{"n_layer": 12, "n_kv_head": 12, "d_mlp": 2048, "activation": "swiglu", "norm": "rmsnorm", "positions": "rope", "rope_base": 10000.0, "tie_embeddings": true, "init": "uniform", "init_std_o": 0.0279, "init_std_up": 0.0322, "weight_decay": 0.0, "seq_len": 512, "train_tokens": 880800000}
Each number is 200 + 40 x the weight over its row's rms, rounded and kept within 0 to 999. Layers, rows and columns count from 0. The size before them is the row's rms in percent of the matrix's.

# layer 5 attention output (transposed), 768x768, rms 0.0279, rows 146-171, columns 0-63
108,245,192,184,255,283,186,176,217,215,258,125,253,256,83,183,233,227,138,162,209,218,216,213,152,254,276,210,224,210,192,238,186,227,157,137,219,215,235,223,205,207,136,279,273,162,220,276,230,197,273,159,107,214,163,233,172,132,168,142,138,240,187,159,202
110,260,230,184,172,93,195,210,188,176,191,262,177,198,147,133,156,175,180,185,210,233,217,206,225,224,194,137,236,193,141,200,133,294,250,189,267,289,246,146,215,198,229,252,172,192,188,187,186,248,131,207,178,158,262,170,147,254,207,171,127,280,245,209,162
109,208,210,244,227,167,196,207,221,170,154,244,193,180,116,245,242,194,252,170,237,204,255,199,199,232,215,229,159,279,192,136,204,185,209,205,192,180,212,227,227,233,215,154,189,204,181,165,227,241,221,306,157,180,179,288,175,207,220,244,172,232,214,130,160
114,158,236,247,210,172,251,165,169,147,217,232,214,238,209,182,129,200,217,191,184,200,173,216,271,158,189,180,197,144,268,204,205,193,198,204,168,151,185,181,280,133,187,130,196,189,164,179,235,208,152,216,168,189,193,193,260,146,204,77,174,185,243,264,216
114,185,224,229,224,257,83,241,142,261,222,281,180,180,175,183,191,225,197,169,167,218,199,168,189,175,194,228,217,177,150,192,158,223,196,193,169,195,190,263,112,156,216,172,260,172,212,197,211,114,212,148,237,221,225,147,240,191,151,199,264,148,189,237,261
109,220,246,182,171,219,264,217,236,200,266,255,165,284,216,134,155,173,164,256,124,110,215,182,194,191,241,212,277,211,204,203,189,218,208,170,250,135,213,228,200,170,167,129,270,188,232,164,164,217,189,214,233,219,247,164,212,214,160,217,204,185,202,208,192
106,154,214,186,122,239,204,205,161,262,250,179,242,117,252,223,237,181,177,197,121,201,197,222,145,208,143,199,172,177,163,247,227,224,190,143,145,154,190,184,134,146,155,223,243,178,196,207,191,224,207,179,208,227,183,219,223,223,205,192,225,156,221,204,143
112,233,215,225,256,205,114,143,154,177,218,222,207,231,312,188,99,195,87,181,153,144,278,201,219,203,246,189,142,212,122,268,145,165,133,177,196,221,185,253,202,146,154,222,212,206,248,145,193,156,243,200,110,214,172,209,259,247,282,140,162,168,252,119,217
111,237,188,166,198,216,250,199,232,205,188,193,212,242,188,191,229,187,210,167,263,238,304,208,121,128,212,211,196,252,169,173,209,161,142,220,185,226,233,191,128,226,216,220,234,131,188,227,133,241,226,60,164,241,140,186,230,180,257,243,222,199,153,268,174
111,177,212,117,273,229,175,174,188,170,202,167,173,201,260,164,184,188,216,189,243,148,224,202,192,218,238,215,282,197,197,105,203,166,249,222,257,211,248,145,244,169,136,212,210,236,160,163,205,233,223,234,155,136,229,193,176,155,198,200,164,155,241,188,172
115,195,245,213,174,176,203,270,262,223,168,112,210,163,218,173,221,289,199,130,133,174,126,219,217,215,224,198,234,225,167,212,164,238,140,177,254,203,210,135,160,301,212,246,205,209,80,174,195,185,192,104,198,197,210,202,234,158,266,192,245,215,129,166,226
109,221,163,244,217,122,158,201,215,132,234,179,290,147,256,223,205,275,177,151,151,159,255,224,184,286,152,244,187,198,211,209,241,226,135,126,181,180,233,221,184,139,223,266,230,224,300,208,183,224,257,279,259,207,202,244,230,223,146,162,172,179,176,206,169
113,232,139,132,244,156,244,206,227,190,199,176,129,197,246,237,207,207,272,273,286,226,180,229,188,267,239,207,156,225,215,244,162,275,259,160,191,251,202,139,201,222,194,238,247,165,206,157,198,176,223,175,239,207,155,216,177,185,254,189,277,202,204,169,194
109,212,198,185,185,148,243,161,258,172,160,171,183,220,179,188,217,197,167,187,231,237,188,264,228,199,206,177,219,246,217,198,186,191,222,202,240,170,154,234,255,198,272,188,188,204,195,128,261,214,213,173,207,268,244,154,274,241,153,235,211,168,281,141,230
112,225,206,180,239,182,166,259,235,148,255,146,226,203,231,234,254,226,269,247,150,243,202,202,216,261,158,172,257,177,240,238,191,205,103,184,234,226,235,188,208,140,198,77,211,168,136,187,259,157,185,180,128,212,165,245,204,194,230,200,183,203,150,212,232
111,229,236,213,236,201,222,242,189,135,162,213,186,231,186,221,172,165,275,196,276,233,147,265,246,246,128,165,230,244,229,238,210,191,214,233,175,140,192,179,256,173,175,234,222,207,244,208,155,194,164,143,183,222,224,138,239,148,179,247,148,205,305,218,204
115,207,204,200,200,208,155,176,195,199,176,221,203,221,153,216,267,257,147,216,139,160,229,223,179,128,158,170,232,207,175,130,177,184,161,118,253,166,186,198,208,193,249,254,148,168,156,131,111,224,255,250,211,192,206,271,209,169,209,245,221,262,134,150,238
111,183,163,202,174,170,278,136,253,131,233,295,221,241,137,251,228,254,198,185,200,156,198,173,158,184,240,188,246,235,202,219,184,173,151,166,230,244,232,238,185,130,175,206,137,109,247,178,187,164,204,188,246,202,196,229,156,164,172,161,255,225,243,245,220
112,202,162,220,243,202,202,236,262,243,202,272,197,178,250,151,196,221,144,203,218,178,200,214,248,245,182,198,225,231,133,158,245,228,221,241,197,201,192,149,179,267,219,188,307,208,128,176,227,184,184,295,192,205,226,130,165,201,183,241,172,200,236,246,233
109,182,196,201,223,194,175,257,165,264,222,159,184,156,167,226,227,195,203,157,172,287,232,223,172,146,203,206,182,160,219,207,138,146,209,236,166,182,247,277,222,199,221,278,190,190,183,172,166,247,161,198,232,176,108,142,196,243,137,153,211,118,207,226,134
106,208,141,212,166,240,69,228,256,182,198,195,175,186,217,267,236,179,169,240,254,191,207,172,183,180,225,199,154,204,197,185,244,157,209,155,208,144,116,188,196,149,172,73,232,218,192,218,189,231,178,177,193,88,188,189,247,146,217,225,259,160,253,284,261
111,215,168,178,213,233,220,244,239,161,255,239,177,209,198,165,229,199,227,144,260,238,189,164,210,196,166,207,252,189,165,209,230,194,184,191,169,215,208,215,213,197,188,156,255,188,180,178,192,244,221,242,215,213,200,212,204,181,218,173,259,180,142,193,253
110,179,142,203,173,197,169,159,198,110,259,228,217,158,200,229,230,217,200,201,203,228,207,167,259,181,151,224,230,189,164,162,157,256,215,349,147,137,214,220,150,161,202,214,189,226,203,213,289,214,187,193,210,186,252,184,160,215,253,254,208,224,130,272,200
111,172,174,233,191,236,224,231,257,218,186,121,213,197,158,221,158,196,188,189,257,243,229,174,257,192,165,242,168,140,115,200,226,179,235,179,171,248,184,218,172,191,165,270,210,277,261,130,150,218,116,189,201,213,261,232,239,208,221,261,168,208,159,147,163
111,209,234,194,148,215,129,229,142,216,169,147,156,220,183,214,173,229,195,301,213,148,186,260,262,204,202,73,253,257,204,193,226,192,221,229,230,221,190,202,241,195,195,147,196,145,236,133,216,200,205,182,229,137,221,225,174,275,177,204,210,260,158,149,202
116,183,211,270,208,217,248,175,195,208,266,178,171,170,169,198,187,200,265,212,173,217,214,168,155,170,155,233,221,240,205,196,282,208,188,211,138,148,176,192,216,186,234,136,195,106,172,178,221,193,237,160,193,138,226,217,158,273,194,199,166,198,285,197,211
# layer 5 attention value, 768x768, rms 0.0225, rows 147-171, columns 0-63
121,196,165,210,267,208,270,206,205,219,225,222,220,236,227,164,211,220,184,158,146,190,219,194,256,198,196,198,250,199,281,158,219,166,168,225,174,217,306,264,208,193,233,248,222,255,206,247,244,224,244,163,207,210,185,237,167,186,193,296,226,204,285,129,265
118,231,202,140,202,250,113,149,169,194,172,195,197,213,240,231,189,196,246,222,244,183,281,165,221,222,243,138,219,145,165,231,153,248,251,163,98,212,135,244,226,184,197,208,217,171,230,168,191,294,208,251,242,207,256,218,239,165,177,262,97,271,227,148,190
125,164,241,92,210,217,162,216,166,281,204,200,254,245,138,217,265,200,155,196,133,243,213,206,184,188,251,257,205,175,245,227,209,190,172,247,214,219,236,181,154,213,181,184,139,260,97,151,259,182,161,194,220,177,206,153,236,248,138,207,160,181,234,278,192
128,212,211,180,216,198,162,273,166,190,225,265,179,190,175,134,117,231,179,215,172,116,159,195,249,224,203,208,205,219,207,115,215,167,175,212,238,221,230,243,248,146,173,195,224,234,218,173,183,233,221,169,275,206,228,198,194,179,286,225,237,189,249,189,194
118,234,194,251,168,143,204,101,213,261,247,165,264,164,255,170,175,245,295,202,193,190,173,179,242,239,173,175,194,182,238,184,167,257,217,106,231,162,197,196,237,179,203,214,244,236,187,167,165,208,144,236,262,233,252,179,219,284,135,175,209,214,173,240,272
118,199,154,235,129,180,232,216,163,286,197,138,168,239,160,207,246,265,203,272,174,205,141,235,182,255,221,201,177,188,105,155,184,240,256,164,197,193,154,183,243,165,181,197,171,202,183,176,200,181,199,200,177,202,189,155,186,290,236,140,189,140,215,211,200
119,161,140,239,140,193,211,182,234,276,202,269,215,262,238,190,131,176,188,124,244,214,216,207,191,242,227,177,148,231,197,203,157,109,146,283,152,177,187,143,282,232,204,194,180,124,255,186,159,222,244,206,148,171,191,164,224,153,240,229,242,160,201,219,203
121,231,198,222,212,192,211,228,223,141,224,193,165,196,194,228,175,201,216,214,303,98,184,240,122,238,225,220,238,163,210,116,216,97,229,233,224,221,183,181,83,231,183,186,177,243,215,197,267,232,197,144,154,211,179,201,212,190,140,216,189,191,161,202,169
124,182,190,190,244,193,197,157,152,234,106,192,211,217,174,272,191,214,200,208,175,264,175,227,286,206,222,175,176,206,255,110,260,188,216,235,175,234,210,233,225,199,193,137,214,117,282,201,169,186,154,216,143,122,144,175,262,151,220,187,111,130,246,193,181
126,127,187,198,212,185,230,164,175,226,153,135,211,157,219,155,196,130,232,187,140,276,190,260,174,90,163,191,185,235,172,172,234,288,179,211,173,212,249,200,224,172,147,221,182,192,193,138,220,266,204,187,207,253,223,242,259,208,237,209,249,161,189,223,304
119,213,198,223,223,189,192,230,234,309,166,211,241,199,211,196,177,239,234,195,183,113,252,211,180,240,200,206,210,232,236,197,249,198,143,208,159,286,156,264,148,176,181,217,202,191,169,170,216,271,126,229,151,233,150,194,329,246,198,249,167,151,169,257,138
121,257,201,133,202,185,182,199,249,176,235,264,285,225,156,233,216,163,194,144,150,168,191,239,207,175,261,287,269,200,263,241,193,210,144,206,216,296,203,176,163,180,249,276,204,160,296,245,154,149,237,225,223,202,242,180,235,238,179,194,163,221,212,173,138
114,190,157,158,217,249,111,215,219,175,126,232,149,214,219,145,247,211,273,151,159,237,254,200,234,221,229,243,203,189,182,244,193,201,222,203,195,190,196,268,164,209,279,199,203,223,137,202,234,250,134,124,227,249,223,180,196,246,119,232,255,239,150,240,231
122,209,180,159,105,150,176,116,196,205,227,184,222,165,192,190,208,190,174,268,191,225,207,129,137,196,167,145,218,203,233,222,185,180,190,192,191,147,268,226,125,145,200,217,244,181,219,178,240,213,168,220,103,269,193,211,219,194,192,254,213,236,225,252,159
120,231,201,192,268,220,233,213,192,168,167,169,115,179,161,189,186,183,186,211,159,230,267,235,218,201,225,297,259,233,177,165,180,179,158,243,226,135,210,152,160,157,126,239,162,192,191,171,221,146,209,246,211,197,194,205,164,188,180,238,194,246,242,189,145
124,180,167,210,177,201,177,272,176,244,145,181,225,262,212,219,183,218,289,141,259,211,182,179,161,171,164,257,145,252,206,126,165,324,223,232,197,166,184,176,148,201,225,211,211,194,261,169,192,273,226,245,212,206,217,152,282,199,200,162,205,221,160,208,205
117,165,191,207,247,199,252,175,214,199,217,223,191,184,237,231,172,182,216,203,231,163,189,226,146,220,168,241,224,223,231,249,187,217,175,199,222,164,185,206,153,165,190,211,203,206,241,88,205,207,259,217,153,134,254,174,167,170,121,183,262,189,156,213,178
126,226,216,191,182,184,224,213,194,213,158,217,172,252,220,215,147,215,237,221,150,275,111,218,223,180,196,161,196,226,232,188,229,179,205,234,162,265,183,241,221,193,146,124,247,212,184,225,193,219,161,173,220,139,172,274,177,104,161,214,162,247,173,223,194
117,138,272,194,200,191,191,121,202,121,256,224,193,230,275,155,190,212,251,170,183,222,200,212,174,165,300,252,80,193,179,132,149,146,188,267,183,196,171,243,201,255,244,206,206,240,261,213,102,206,198,164,240,193,193,148,201,177,176,254,170,159,254,247,161
115,191,259,220,141,144,128,187,266,159,196,162,234,313,187,195,290,160,193,178,256,186,131,216,244,198,256,272,199,223,205,136,182,237,191,263,263,139,218,268,222,260,204,257,150,210,188,244,236,229,234,210,231,113,200,237,217,174,216,97,140,204,141,170,236
117,226,174,220,172,223,185,230,228,222,224,185,158,219,221,240,239,168,128,141,215,231,208,217,155,247,143,255,224,215,172,217,130,214,239,234,177,227,123,171,164,245,180,156,166,191,125,234,182,254,150,193,162,199,192,252,186,164,224,163,152,182,191,225,188
125,187,217,253,134,162,207,185,240,234,254,194,182,247,181,196,245,227,208,159,143,247,200,236,165,204,224,241,193,148,195,237,200,222,254,146,211,182,161,178,151,209,207,231,214,173,184,201,188,193,218,260,180,121,244,154,199,212,285,268,93,215,157,162,226
121,213,236,177,154,167,200,236,184,149,227,183,188,176,163,202,207,219,198,183,217,233,311,221,247,269,166,219,219,241,202,221,308,105,158,188,265,210,174,190,219,220,179,196,165,145,199,291,223,210,178,201,258,228,219,271,293,161,298,252,216,248,148,151,237
118,177,217,313,282,208,196,184,172,196,189,315,107,207,244,214,248,225,187,242,121,236,198,212,261,242,183,239,193,176,232,229,249,278,238,165,201,193,221,206,229,205,200,207,203,226,225,198,186,167,154,217,244,180,247,199,229,201,120,156,229,184,229,183,141
125,199,129,211,187,250,190,206,118,243,206,180,168,174,266,293,193,246,173,226,242,173,212,150,153,232,150,185,146,174,300,212,195,239,149,121,218,181,216,251,255,145,211,207,211,164,306,204,173,295,184,164,174,160,195,175,213,169,159,207,192,201,181,185,287